config = dict(
    d_model=192,
    n_head=6,
    norm_eps=1e-05,
    positions='rope',
    qk_norm=True,
    lr_head=0.00651,
    warmup_steps=96,
    decay_shape='sqrt',
)
Each number is 500 + 25 x the weight over the matrix's rms, rounded and kept within 0 to 999. Layers, rows and columns count from 0. Numbers have three digits each.

# layer 5 attention query, 192x192, rms 0.0838, rows 167-191, columns 96-191
530470502510536498496522485502542498475498526508525472516500523526480561507503516515514494502495499528505501493521470487501503506488482493526492495469514536534527518497490512490448504486462478479496477505506518494483469496494484471493489498517479503522509506500498516452506501508518483495
515511498507495465481484455514515488459500519478493530474496541459481531490479524511495496478506501501506489474491459491495515461494456528493512490528500483518509470488474490483484454515480499506501485498508506475539514475470530509485502473481462490480494512503486489498531485510472483479
503465536496489505527471522447461472511508477497508522493544481489489460464522468518531530520470466484486543490486480474504503498522447503545475517485506463490474530477452473481499506491502523469514463511494534523455494486541519466511497482497510515482500510498469512488482491517464485476
514508493506498510504507501469448514484487481509514528512501510517491499476507495481471517490525469503498519489473509475523532493493482496528494526486540527495497479512462500508513514487495501516502507500495520483495466459507492536529517520494497495510514500491479511478496484486517524483
502485520496486494488527506493509517503501506468497492494504486486503585546508522478499502501512492507519503465503503524548508473513492526483501497497487501505513490530505501502508465499513531511499492468493474498515495520525513516514487491492501494506494506531502475528491524495503469487
498522507509490526486491506511479524505482485504477487501516492511489498490512485520518482492515507515502507508500508525458499485546495480495504502511497491513491510503519461490530526449488506522531531506533524499451482508535509499498496517475480495505482471479478509497492499475486515528
487493488495521488493502490500444488495467497528485517516508525507521470496494488547483492507488474530492520524507510495490465454505490454486481473530515485500506495499500496500482501493503526476495508511507518498503488455475505500469509509501470514522501515483507518503500533490484503487
518458509479477470501513518520529484477516492495539494501503508504485522523512493480513513476473519511496489501507488557489485531493517493519498521504499498504482548511495510496510492533487509504476483471479491483474462528515473477480526473487505485486496524509501507487521501532559503486
488487495484510496466485489482465495505482506502520473498477511522521491521467515550479500530492522511499542466521500476495537472483505468517487478501499529482524487465483512471502505474501478519482515517516506475506508498479512466542492480483468490498494520494543480501490483481494497510
507511472486509479478509511502470533502506488523508504509495514510526496487481504514488490513510492505486517499522521501511498481511527458493519512521506501477511485531509503522486512485480477506494498468488497498503503499515496508522472513486509492511500468484506512514517482523505523502
547491502530513511480502515508486478518511499475528522468520516513482489486519482466520534533476491500503489489504497487512470521474481511521498494476475488504506548494486544465474501521495461510532492526513492515495481500498469470491490503469511489511511512497476457492514490501508475508
516511524487509506505494501478507463518478480502530517473499502492507495484512521481499471491486493529500502481483470518510484478519506496510498526502469479523479522529494459479514501508479489475535488500501510514484481523484516492524535521505508436519504496477515490538490503511508509507
495512501510554514497465487485522487483516482520511499472492524518501468453502494485477508484485520498494483514510488530529484485492501481474505492534511477510535499494497489521494499514506504492473477498492498511459486478508493507486503511522496512490511480501507518479510490520490516495
486502523497462513475514503491501513496503498518475488468476501490531505535504492467508531539494469531481510514522478477503502512481504491499507501494495482514512525475495497499492518503476498521478461486482479519486480524508499523476529477523530493494529497513474490467489520484500499488
514478486468507505474483502485517531502500506499501513524509537484520486496495447524485489520514504470466489501482464502498537494454484496518513502497501508504481518449450507509495503503508495521504472500486550543504535526492486475507543483462532496520494534518490492489491481446500499461
491523510471507501464512475495501503501509517496497495515504483525479506488495492507468518527503514487510512516504507538503458505494508507505516494496502492485513495499511500496479504495499480503514499501539515508485509538527494507500543541496485495515496500512497538509498497500511491502
461514480523525506499531491475489501496485500489552479472506524507489495454494472481496496492506453529488505510467487520482497514464502526492522510498515489457482510511456477518476526525478515466490503489485524515501477474510505518494499511505508509516485502494482507475507505487464513495
489522508502474476539507529500495431534516491504540476522506503534510506523509499498527508505501491499510475492512503507496500536496509506497484521486512501509512505511545483483516461510454503451512511497489464467508495517516514500468505493471514513505500519507526495519503487538513507501
520523521504494519492473508497531503520512516514502490523505451495474505475528516454498491492496485517515520492512531497477547495501487521507539503485517456509493476527516525481462485506499506546522497496495513444515463536497484474499490497498544536510512474500482505491508505525495490505
480532479515489508490501540546489513496496472481484524521479470490496494517524477508542509564495510479499483494527522465486516480540500491516493502482481504491516492496497487487502520475513502492504491482521472480482522557479488511515445483528491488484502514507514458489494495474491498524
524539537486513518507512514491502470470520484512482489519510509502551510500497485483492500487506455499485508485483473510492489490495500519481493525510529466507503502511510470502526502514482498502487501464496512530494486503547525534509535513507515491505484523518480522497465543509504495481
477515491497487514538476518500469512543501504528486511492481519536505507478475481495495466470510480513489493497498501478502472499490499524479476529490503487482503505499527520516508488505492497510447509497485504476550503462492482467491506518507480524509508517474481524494502504497554536524
473533524520528517495478513527511513524514516470488457500481489497509489508482491482503524498531496537473517518467503465524537552502510512487510494512512455538503522511505524498493511500484499470498509483493496496484496518505477507466487493520488542508479470485436495475480519522497490531
513492518520513488464492467484491501480526539511482480521495513525491512506503476496484536516488482493503530513488497492483505528466508524500501502493485497507505502495507467524490509489515516514489502509481488526538538495499496507509537483506526483498488499507485519502510508488496470472
509506482531479520482502494486538483493489500519484504513538512500496478476523484495525522480517533508524463512515501503512492523520525501491484507485467523506501497498528492484505513485499482468503501518508492497518486527485512514492458502508515494474502483498491480522481516541488516487
# layer 5 attention key, 192x192, rms 0.0857, rows 167-191, columns 96-191
514486497494533527494501518504538482522518500525501502497493512491520507459515466462488520512517503499442509495477487511488508546472495506521464499513504524530529552516503487519513535504516463536525494500486496543477457493514456506466496464521485484532512502499493499509497517496508466496
499527483499472472486491504509472512503511499486493512487486557501490533510519493481521494525516518475449502458515516492498513483490501500522464528474506502483478503504503527483515501472512534528493520480530500496466482518553456524546516504493511487512528512499513499487489469503474535498
528517540491523523503510495479453444493474510538440531478511488495532477479540518504515517468484471500484518500478503478498517493515459541496506483469520459472517502501476481488510521477504531500510495508486501489518512467470514476496498516527458495491511518505489522481536500468468533497
486508454539529523507486487474526503486514477530492515470506514481478486514475473507523488468514488517558531505443467511468505518488486503471481498509542507496536462486503466493512506497472505489524495545452538499488516506514493518520488519540489473481535467501500490524519510512477510465
469506554515480547509537513509544461460478472466549492490488513528505497528486539486541515529505487514530468453492521511528487509516523502477503522495481519494505473509542515473538452496486507476460488498499506553500513537502516491510468453512504468490487490492525512508488518512484492486
528525514479533529515474497528472511470467497495487523503515509483498458475518496523494461486479488520489496477470480513502502487487481481472508496494524492499511494458534493508496514492528506499513527487462511508517482508510532516498495513458468519547526532501489528478523523506515463494
529527492506509511520460476496468519487498494498493465468491483511491472485523489492491516491473530512483487531502492488494473479482491486501481508502498502506485483491491525510518490496467489507485485469500518467502499465458512490511512477510498518492483520501511497474495505493500500522
457496518492494488521540481541507476478480508504544493513524465509500508473538509478522502530508501458548486489465515533498548532495506485486517471470489511536503506500511527468490531483494472474501525476478482495504477509504492480513501455479503451508509532513488507490487526568491520518
517482459468484467459474491494461491515492479493526492516465518493546497488508495532526483525467513526517500511490501508516484517509506494514560492524509532483485498477484448551488482483506510511485471484519499515496498514482495460492501494485512513498521510525538512523495492473505524481
511522487504494492493471519483509525505492504511496431508494512488494494487526501502495503510477490486478492526500517503485501500479515517499448507487478514522519479502519523477513533525493501502521489486502476498503525499507526522487498509536520517465492491481509491507478497497514493502
540503506511519472462511494523468523459474509507466508494502519465477512488542480444515505505475508532473489499488484492514481474529494486486468512491475492521508540482504493487473507499498498497501533496529521522522489550509508484467529509517506508480513508511515560501525491507497517521
518527477456473512532517511475500500493495515503489481505503491488514496484518539497497489555522475530476538482504492437493500468479481486494463536465477487496512509475521474503508490524504480505522468469488484496529501523519497507507510515520506504517492482469467504509505500505491486488
516502479500515493500522453473504483505504521522505476524545508458473468487509506494475508493511488492492508510490535519526468478466504473512480482501478514514513487548477507461443475503493499520511514493531503480474518452526476498497511473504497472487534509493506521478488514498512490517
517487495543484473537549520508524535512516499481490455507487513486540500493490502486509514501497465522488520485524506499510466462544519498475463526494483511533515486508534491521486510500486523482488517481485504515523489517475494501536507473520525523525564487518493520471507516534508477493
545521482535513467527507500501497478468481483523476521506532511484525486499505550526476481502483460533501507465474481477473509467513498466534468539491516522490504498489498540509524474526529471525527520477456533485478493521532494485539516536499506488522519530533499527500505489476490527511
518497472494495519490488497492491485506478500526502498497501513508490461522474481498514511488516493499500518534491480481472496489491472506476489529501505489476504511462519488519502490528493493520516488506531501482499487469485519512508485528478511464525492496506462484541509455502519455491
506496484507512496511502501487487495534502506479521523470490493489520506494512476495473518473457489530507510524497497517486503482498493503474479526497510480541505494522498454542508486529483484472504491522459504482525486450519496520480487555485485499496476464491491496463483519470485492508
459498493518504507470515506521495497515494500490494476460555477527515532489471485494508527508554516513517522516500485473524517497522505525470518504506505499524532514523544481514484462535500491470485508538468458489562470548493496476480480522515494527480472516451524470502538506469531480486
496479505490536508496495533509517505507507499507477500518502546471483567461521489476522500462535519472471474496475519523498560504499504511516492491507529476496483525517451490492461491496472523487523471514465504502454509480522495459494454509519532494480489504506476521481497496510513499468
520486488550492534496534477529504535505497515468519471525505481451512516494480529513497502503529501486515524463523515473507510476537511481498472519476508495505530468471517505469522510506534527501519519496534487507495520541477495524495461486490459490496509472506474458514501484505476500515
485498456499520517522504493507512513546480495519484474466512519529492509474520488466442493527486474519497541518490487481491499514518509500521494508512470531505513492497521505481456511505499487507545501493504524508495478482514473513493536478504479502507550483502504492476489499479491496464
507530487502480528508449525480472495515516493518528486520508508529473516477507491513517468483491489501519482498492523493492477515508496483514523492482494543487516477518469476484507481482454481517456490512513490503519525447489517491490486519493452508519484525501479500465495516525513515498
492516524515538528505501519509518483505493546519465498503540503459513485496497472515492516509535491505485514537494503487484499509474516499478457481517494481516509521533485521465444513477455518488483483515512512475493479499495478505442461471505503494445494464474500509481479490466523458501
493468520513524507509519493486497495515535512493509498507480486541495525489508506475506527523522444544495468486494487514489498506447517524487499502516488496524491492502522490518482472510496495486478502489461467525508506512537496543508484508518499519508506526487491520516497497487510497494
485518525498497519497501514497478518473527512510491511543523496491472481514481480503516483485505489483465505492505507514514484513487495494514499518468488465496509517473520502538525503508503528481496480517498480485506514516505502526501520501500508507481448523517484517506464493506504516503
# layer 5 attention value, 192x192, rms 0.0962, rows 160-191, columns 96-191
487508455490516515512491503505473514466499491485486526467504479502513470507476538528503489479536511494503528461479509543498488500500486507481516537506512507511508509533485536489514507487485485499507460534481546487462479477527492497477498477447514472517494495489518521495474499448492516524
529465480492521456455509501509493515490479536503479510469525506477473471488506504507481454507492536500538483466443472460504495492474496483475470512482515479501496534488485491482461525477526535499492519499491500512529525479476503513492512466506532509460501511477514497483509489501510473480
521493514452464525523526483505485513539511476593524481471488442505501517506504517506485508501481484474499501451494520500502541488540491499516510511483517473505514498585466516440445488513476496475518489526485514513508513504516507503478513503529492473458520474481495497497513502481471492510
457453531469489496492523485533520472483531539519494504484513480496477461476530498473507486467518468481487547517502475508438537503518474511522511544532492480497457496512512558491487490474500508519503502523500455515553530487482470476526516515524466529490533535497505503488495493531498479510
510554499506479502496506520477516498560498481510473504501473484506481512482491476506496474491497503500487487514462495452493467503504509478515459498490512506476540502496533466485538507519481528498453464495483467495533528503502531464506475471473498483464503514449536504471491490476483483517
519504516488503490503504519454480507507499493517480543503489516530538515504505484501469510515526518513488517493480558542496464526547491493498501518498481491496524523496479516467504456483491573482486521501486494487457501509478468471480487477494476525460507492468498542458514478501536516497
533527485511498533507469478519519494511481509520510511508487484490491523507508503472511498496433518526496478494531484495473467499512490509480502488500488508473470495532471523494475515494456507490459494500456488498477515514493482503500488517532483470484489465461533537527517516507513517517
472511495467546457482507500471507559449487539512469491510533499507475478498447528525508485478502506498472513553505488515497519490485519552479488526506526501500497480491461503529486513459470495505533540476526512500546531525517513482513500504512456503507490544495491517531460512468487530473
506489482523480490476491501540499480512520516459496492506474494521455515516510465504491473530517468502471508461500500455545495511488513493506470427517498483534491475486551449525478494504514452494500507520504534502469523488535491521511537494511469482498474490477480495519505469459524485513
520500522489506521508551465480500520461539526472507534499531523534502492501490494478496507497501527477468495515485470500514500487501487513506505511529491516512515474481517498521485474441520493469533470508506542524463506512492512528468491517496537454505486465505510479476466461500501489450
509484532507541508437530512512515445522509570500483521504525473459484534497533507518477499516497510488534489487477470504496496464491482522497519476492530488518539537527517506517500469511498501506487498496505520513550505490515499527535489551524468489503459560455510528494524529536474515471
494500473474458466507531473473510495482480469519522469495502509480563470484491536513515489495517524499517526502542485498482556529566519462510532528549451488505466454499477531528537499500477457495496516498516520483495487481469498477550503500515491490484477527502498481526463494501484532516
499480497512568512492476507500494524523492534488492492496496501517466542515482512492479558487483506509513517489500506501506478487552492526487470444505506533497476510554505516501499467471472483496503509496536475477523510492528460471479477519494452521478525516455515548533501525513498530519
527509496461551513482529520474469491480489514503511505481528488488442513501501447498489492555497506487493447489499477472523459484487496457503491428532556518511523506468488475468499528468503499487517532458521509502513478493493504519519483506517495512536502497489498440499515524511498476481
474513464486469491521469488489522495534498476498524484496510507484505503478481503472478495486487529463484477473528469495476512569561548490514546522497502486534468496482477452465489489533495540505492501505488489490548497502510446527508541474488464505499493461473504481505502481477485470484
485509491474509482498473470523475547554497521522497491506467490494499490497490499529507475520496483518457469488491541507496467486503506464545511449525525514471538495511468473499505486467502500506541520535511474443522484486461499481493505494504483471535516481493494462508501504465492509515
522508526539511516536502510500502439503514470520518473462504530496540494482520462499540521478513487483532500497464518499504489526504483503471533510510483483466483482499472474521523501475492485500512494474546567528498518541506528572474502527510510508511526484513479489536512473522492515504
507495508519556480517484485427505513519506496501504511509488541540507511542485512542489501448511534479482513489478509509535462498513515510477481484515473463491525503506475513492491509502509526542520506520499468433491490504466489482471480492479498499477527495464481510475507481496519533500
505518480503476515498460512495522549521494479496466498519477498477519541500494479532492481512499507540483481470485535480533498526501539528491496476519485482525501501505527529503486484525498528492482503510490507510500481471488464472507486498508501476445511480485497447458506498502525465490
498526466471497468498475489468488531482467503504512492513498457519494433473481530529517504483483499465429504492522503501472522510495485479512501462543510520512500504488489477490495482490511443481538541497505519503508492470521497536497538500515518482537517512508505452517458491479506528490
486494504582516515478515489507529492490513513518489520485501494511512540512506496498474481533531512468496470481471492467482498496494484507481537490497497476495491476487527539507537532468483522486509486490517511506526520476479531504478506492502517508501490508517507471513527485540492471506
495557524494500497504533480447494521479478486475504515438511492446538540508498534533500507499506498511484545465503468485537498489487465500454491562513446488492514527525527478522468535479490525490515500500509535476494494498465508524512498518459536498481489416528537484470495467484541493490
494482494474498459475564507463482489487516499484487564498517502503504478514548446486505479526552528494532487501429478473546516484516465497513502499474489491501535522477504486525488501468499496481495474489433482487510499496482532496515447465514528521498496472528515499473458487539487457514
476507504525496490484481475495522495537494525504500516541521500521415475517495529524493516516501481495495544490544509536493514488560521501513547462488532523519479510547519541516480498484482525537457497525520448496536494504498452508496480515553442481507461526472544515506518532521509533486
534518508557499531503534493464483548479503507507448512521519463544500509514492476548480511498479524512492515540511470510560490533519467497505497473520481490528503464471518466489516528498473511477537491475462485531485470503509546502507477499485522518455509492491505475496469517495551501468
484474502478522472516530520497486481464479501500500517493493547501519453479458518515505451459482483530467506518488495510539483497500511519481477546481492481517497501484507486534521499512510548494478477471500484532516504498556493461497472488496541536504495485497552472466476494499545542509
455490529470511505493490471493458503500483468498497483491531493510490501478508499501523487515525478507490492460500504513504481493488501495493503492434473496477535491493508545489500526491497493506488485516490479471540514513535461486480459473508503506493474490498525509449517476493500489531
507491500492483536511505497536520479518499524457553532496459490490446523492500516520494493493535525506528500526473499501550504476503523508488486465500487504501493502545534477529532492472490481502487530494468525475488479540465519511512511520499499481486468486475490535504517492521528533479
474506480469554516472512481509477534490527527520499517494507475491476479491523506486547479477511525468503562507551498524493480472480486472455526490518477495500498463465510516507520555462508462524509502513457522504477499503545478477512495519529497481525480473549490461496502495489453459501
508485500517499535507467498482530462479524469481513489478505486530511468473463462493548499447509497454490465472518493523503518498485489516521500501502498503503515524491494466492500470541488450477466466472519513539523492518511501465509495500492505503521480501512512501503486500525494472491
482488489528442518515485507539519497489491529496499468537474523484495505514499488498476463504488500537535478510505494517480521545498505470495515505512511514500511506516465499494542465499482519485508559497493458493533514506517479489530514523551520462490480479500485473522467537514503489497
500483501529519467485525447521491520478518502505480452471517505507534475518507458478500529483532469493527496494490491478497500503511474487524501486481481493503448530447501473515537491500485503460504494456502549514506514521523527518529518524498512483484515517510508483508465491539519474478
# layer 5 attention output (transposed), 192x192, rms 0.727, rows 160-191, columns 96-191
484457477517466457516543528529495519567513504466511500502509497489504484526540447491508525545476485485521493512571487459498502516476509501529478517515463512489472511470545489496495524495504517510494484508516467497493539501499465471525513486502500524535494484511503467486514476521485488502
472501535502518512511519493506512518482513493522473461504477528499525556527478460519468532479526488521473521527559502527514513511518541505502544474502510532499542458502499488508495481507502514495509472504528460540508516508508561521495495527471467488506495488516550510536508512477495523486
462541455504497495438480506497528505489507514484485476558507509501458503525455519547506506465453531538540496563491510528531460496504536484507508490531495524490492506493531478526497510476523511491463516508549449509492486483530463526489480488485533512536498526484490532491530509524496498538
514521450484485530467531516500468526498516463518501511527495548515529514560461476550465534515485498526519510497495554461521477468512482502512494511487545511494523507491491491482504467477500514493523502487531488488459495476529527509529469485458521443514488493510487515502471526478519499494
514464501505541505489483483442519505473527501511549504489508528550522473507484464476488469496490557512503479516507531518519464484496537542477492536524467523497504525477472485497493479453514505494497558475485518520484517479476484537487519551516458500517496481501505536525485496506539535494
493502471510524506485506472507518523529503505512545516493527520481472468478464484482487517468488488490491460506535490471499503471492517471539530477534490483524503515506454484513507504538503469516522492529481493498516500460484499508516511534510469498521488494488520461501490490476507535510
478519513469504456487470499475529491472451464456518529478515517466506463497511540522544481516526531490486482462481491527488522503552509484514488476532508480491489500476521522505518494503522483510497552503533513474481494511506483475485531535493527494505493507521460508492513474514503499481
493445480499446485482510507535473469529530464509528475504465492481492488512502495523487545541529515512521523466503487491515520550498504467526534481470511499515522527514512503476483507496495472501481493506495474508515489515491508508520514465471503487482480451509485468470510475503475456529
514509521489486486507500519457512494470455474513500494484520483504515484508528527479510490472494530524512492503490507546505509498508509501498505554507462509497487471482490552503502500483482506504498481482496493505510458522506511487477491491480548517490522496492467498524509563516462513506
498461464528514460481522529530484497505511521496539501473475466472483497510478513523492493521486528508512509498496524493486517495460491510512492532468497507512504517503484516495494531537511501514497519498493484521481492483491489451498468473471500510492517502512518484510508508485458517505
497517491479491503520529516510487536477446495505496493486474499483530492507500491525467499491547505525464495491557535509521505495513491473512479530509526535471553443496477491504503514483495495536517517512518486444488491516497532514507533504490477475495523503526513501532501467482552528536
474545503556508550452467485524487504555534532466505494501521492516490480489488497491533533519512497493513498503456530518499504539453486538521463495469524487519531508499514504473471507461498507513505498564452497481510513490529483511481481526477486521487498483516466447466532510515461477488
518541504478451510491535522511481514485466447505473499496503517477499482490472490514461462500545463506485485504502528526508485528511517465524506525532480481507511511493495495501529565486514518493507513474514517472486491530507513583505572498537492455520502486489478503472491502471526502507
512496528519480468495523494485516516492512528519512487530498513518548511488481511519469521484525493526507526476524498523514532520463507498495539537496468527473496494539480515517490500516473510541482477502503509490518490497503534522499576474482502477460520475513519541485480513495515517492
494506502482508503492462492485499518481485515525478490518524486469494467490476492507488531474500504496534516524520554509532546520487492516505524480482470477477515524489474548527486518469510476487508496500471526502466543501539484487500469568532515535460482472522467489470492486499498499496
471516518470453520473515535456488485459533444514499512519484519494500530528491481487498520484480523499520507515497483545513485483526488531524511517521485497538472502526520493482550488532493511519475487440484498553456501492547521526476517509535502527496468527525486536505476510520518508523
539495486499530494527495505510530525517479499519507507483489502504482490534498529506491488508496460491489490494499499486498520519519502539480484524459460504495478491540521498503517506514508507442526511524473497453542516445470511498502474530489513528474477495526525479528494510503510461494
536485508499501499495528508541506485516517513519502519483526498498527498499481494474491491488465484513480501532540473499482489501497510470513506492537516519511487535492477486517516507555472497459496494521487515565458507475502480534512535511512545491503479494519556485490501498496515480500
522515508500525514475487464453525471456484505520510492494515516486513496460475493493470535471472508510520479536507480523479477522509488504522526463527484500497481523506507469517483499545498482529496511483512505534474478529540527495483548520492513532524500466513487528521500493500498518513
474472512547462518487526528526508463529571541509487442502522508480481540542533484491499519520499498505530498498496530549530500514514524506469524509453466470499533503522519535503491522488499514510458488497474452483474506540525497499480479439484502516483471451502473478497527497513464474516
509493506488526479509470467435504503513482495493509483501473509515506477500469502508498505511492509513512499508519510494497508498475534502482483492471513512490477523494479462483457480509531499516492508521489490494507500487488504483491508534495483527492507498488511493505474522444488511478
476427446484524503494473492539479528490532559489526494525518497493528500504445474495482495530473510498511513500517492511458535491487504480533500488504486539485487497469497525482519494524497472549490480525538499512507534508496472468460490546517505548516488530487513488557506500459447503489
491525478508524488506487513500479513493516511513489483520476508529540501485446494524446479498511503506501513504484530494476515461446544492516487500488482546489506463474476520505519500503503498559510482491554497530529518482472507525526521517508456486491535517523539520531467491460491515495
486520487463484514498510515525480490466491439543501507509510516485579495456503474505442462488517471531533508514535498500473497468515523492499495511514554495496529495470467458499519550469506498491510502494453488457448508526498506494545538521504514495465503509501504504484504480537482506505
511485489435532484477506511540550474504513503474513481460496513505495511493502518492519466489482515509476509476500533487514519528496553490537488503484480521492489515519477536511466489521497461516478491516515501492489506508468461517472530491532487500485489504516518483522516482530460485494
505449504503487488478474489481501525509529493495484514486523469505492553499481499517465525545489529462490483501509490489452516537494479524484483472474453562530530500465473461470477502513505509518503488547493530533548498481461495477516503504514497478477476559530471496490524475469477484470
499485466528475508486506525535530526526513499542485553512520496531502520485493517504477518497498531511483499521479482501506480467476504529493492525528511516553477495500476449474505465502521531504500469490559504554514497460469505481527484519485513472513496527481483519476489532503506494483
529474523470518489503508501474468484467494512513458499497515504506548474529486471545465446531478473484500516471501490498443497494535517490516493485516507515491508466465474480457510519487494519504532476472491472533501529463515508512502529497491503529492516503522527469517488511483494497509
518469495507442491525514513488522490544520478466542512508477479496541490502464549517486523524519520484513494450497491479493552476481496532520489502458532496507513482537510513521488441521508517503454488521471461509499520502470509473528522477501512523447487525456507510466517501494481495489
518524494508512528520515480489478491504474528490499526502512480495470472513533511507488481537494515498501523493490490487497484521520489506437521525473492512492470482495469516523546488473517491509500503537474517491510541498492531532486490508526503495478507500488495496494529475497462511504
517543512490501479513482486462513490516495433521456508506458511457462501494508477522533555487491515473476467501459472468519499474549514511523499482454491487495474518504461511479498521475522498491530492502539525501474500521489501501491499495463506459488503525494512516507494466510498491489
500531518486499505519480536463509516482489531469499492525477498481498538465483510459508531500541540498496491474471513490478531520460501477483502512488500477486531475516500534478479495513509504506504501516453498484499489499445497501445475477513465519504513471492463537490530519512488514513
# layer 5 MLP up, 768x192, rms 0.209, rows 0-15, columns 96-191
507548512501497483469490500461512483471462513460566484475523476452537518458495465496488490496475514505526528498513491500511515498451467514495527527532497502479504509489474483526551547510565493497518487450532502491519522457531550516525448493499500493539514481486478449530512503472473472525
526474515498460516520503449521496469488493487515492487447533498467512501507504513539455507467508504495457499468535468548515516499481470514503506507465502515477513494536467511521510518537483485490518468522547510495528470531467483495454505498506537497518463505497490468490536554463535476501
496472519514491487511449484480501494503507479507514488495472508539521471537476510477526496472489517483526495506501474461532544493495489495521475467512458497522513504516534503474502535484478493536473490499539503495551518435488489493490519481502509441523507497482505490479494532506519522503
482488519466548458522533486515515520527521489474518492463485468466489488514488496473550465487533481490502487494503465490518544511476479504490528517513463478514513494521572494531472461506489539474461520540483500486470503486544508557498494564516467463488497518490479513506511508489527503516
506524474477501506494517537509528508499482503514493490499487519460491491473515492509538509467499550496485493550482479482497526490474510493461485545478582502502501491528476448483521476504515503504506481455510478533512476446534485506443512506464505515488527552485521474541510512513513482551
542505519510493487500476501482473459469462514490492512500505477492499490566493490468447488518504530520496453516501481497503516501479491514475529519528470428503478450485499502508540472504504547478462483496517483503510504504503504449509508520494477511463488524489496504532467549548524475510
495541484518498495498480510474510530506485513496514446502488510518500497549469486487472530470525520474494501504530518515497540471485522497520547518486512489492474469419549513509483537480478501504524533486521503513467518483480520494534520456503519505489461525503522517515511493491526498487
541487501521521483568499524503433503488543486507509535499447475478466523522559520500496521464480445494514533523482473540519521518509494477502544474514560490518497479490471516518516503522496480528443509483501480531505463506513464502504494513519467490544522496490527484468482491529480479508
490491524498493527517492495516530494462500490451456520493506498518498479476505516483485513501516510521494510499549461530470520495510515460534478514502526492513580530459470517503513498496492484512498541488509486493479496455513489509502487491514543517443541510492519512499546493484484487531
478473478486510478516550518483491498477488457517494475506541472500507501485486526503509471463520525516462517498491537469518506533446500522489480484507492480508478453475522491497514493481525514484485518469535531490525457504494434501498543521501475469478503490508469497531535486522459470473
502502520520512522480559474491446503511471512520531438512462457485470528537495477537521493507494479464468503474527519496513474496470513470501487494488467508481501502506499505472497533504508494491506524514499496514494520479486451560517500506474472539482497547517489477499512478546511500512
488538470496488470542493447483548494471458510494478522501538546477511481522495499506486526505552513502517518496505512489523513506485559472496470511487504483460481493502529478454535480521506478561523523522497534505476503482515456503497507490528481530483510511507528451542468525565485537514
530491531472474481528477534487470522489480519514488496489457485490479503507491551516498540504486494447518482524515519534532504532509508515503464498513543485507528455550490492450478500478487480540493513499480511504465499511497524514491540510509485466502507506468455512474501501461471501486
462468494524524486520480503470499472494476503479489552517535487484449514489570498452510503493517493497503457484506460463497495524506504505516526508489476496537502504506474470477476498499475492464513482546501454501549500503501529540496494523520523437490524529511512490481484497492552506451
482479517518476457504490478545479488493461506478476541483449498524476522479490514513518535497521492475458467529498518521454501526504508481469547516497485525521533540489509499483489511491472553499475533496477496475470521510498472525494469476504528508459523483516525474451516475454498520488
472432529506467447540468469488524494528499544473455441537514508469423479519524490512512511486495519473498508521515480508494480466530515472492495524477504516469514473503509501481505530478470504480511516485545491491556501485491515521457460520509507497511529553472496490530468527505513501499
# layer 5 MLP down (transposed), 768x192, rms 0.0516, rows 0-14, columns 96-191
477469507534500513495461509556582478475462453488510473504491487502498498528537533460488485499546489465449493470511519570457498530518482479501520489473483478482480511468496484523485464509523501526532466503530466534450485494502472498525503487484487459447484482492478487457556493486503559544
538493564497502484459528501553502517497525482513479481523501520464493513511507473478515461463497495457497514493522501506450492520479477482484542576499515459495512450485481482490511481504487475463467533509518558555516509522527484517584509487489504503510493524512452466481552486516500483476
488455522507472551505514513481490514523496505500453539520532505542497484539502522508507514486477485522542483492472512493490499502483478509512441489498461494543496484491501495455468543505496489516527498503501518516515487487502486534510488479476478488491437456528534482493486469512477551536
498493469483532536505486501527495472508537530493522474514490435494504495515442498502488508482505481447490506479481480497488506492505529527518474508473545482495488526535553464517497463541514501487489466476534506476459506492508526491507504514520535473484503472494508486532476485507499502522
512497525483497503444496535466542483502460476500509481582500491505535491480513484486523524475492540483517488469481493490490504471498459525476482497472533502487493503538497459525494496514482493512510479503537446500526449522534518496508500478473476526554488517495536476450481520529497519511
494539507476526479512487523511473462530473529429533516522510463482514502494498494482495509492481519462463477501530481518483524527477490496522489509493476548466475514531494501494509520482527465533459463522530485487485489548483534513522517459547537537469488440539539535497470562522470512508
519490534530467488502480520484506548498437523487531521496522516529533510516569462471538534472534557450543527495506462471492517498460479488498505495515557513500558524519491511483531443469539483488491514514501530539508495467520505497477520520510499462523534489454515465514447500470513511519
491498534469496498491537484487494449516481510474565525464490487513509532532527554503514473505477463516466521517442496503501491486458444500452486492512476513474510504530495527472459485493532521524517492456493528494515521490464497519495505558475468487533483461530509492513494534465510516517
434473467507517526486494513469473533479512516487477498497490472496507483503464502514485512479537482465518504511515434505537523508513502468501420517497494509500495482507468499468513485516464504475502516475499515468457506490501483490506515502485468488466523511476485549495490504481529538478
453493478526506484530537498529510485505516505519510490490463470495510511461506451506533486475486480477501479526497530492531485501496510485528512513500490495483510485519487510500451511532472497515452527525554516511509504500442529521528504506486472513497533490515493457504506519502473471502
504501548482479488455539503468481471507506472469517474524515472526499505504492535498527476518509529489466517507502496405521512520448478517474508506515469539494484544502471514477481524484492501504496502481477455519509487497481497518536467506499505505519471490491520512521487526509506490496
485497549438495537489515501453520447494491516528487493479539500507486470496564536487529451500523505522489468459513532549473515521479510461435516479507474492499535533469491536423454461540560503504507456510491488529521532491507486485543490499555462507474482526527524473484453512502491489467
512502485489503511486516484456504471492520538508513507507491488466543471511493498508494490498501507468510525528498492470484489502468537511509505521486516472446502481531498494473469470476527464518533503542443489483470507514458530496521479550518511504500484445505544516498466528522512456495
440509485483522447500480499520505504493469497469533457496508502512543497508499496504481484461503472501510523463525536505500496505502541487502462486532490459482505465488442512523496488502495497493471518467535514476487516452485523501493454469491571511547467503492492466524501548561493544533
485521497436491521527503509505463520459473458508585497506483530492488509477496504475509490494533524466476514486495492548491493491492543472465541499488512483503486478502447497472483496478497441484528509458510509519558511531500541462461501562493536532464476512487504461493452514512492493499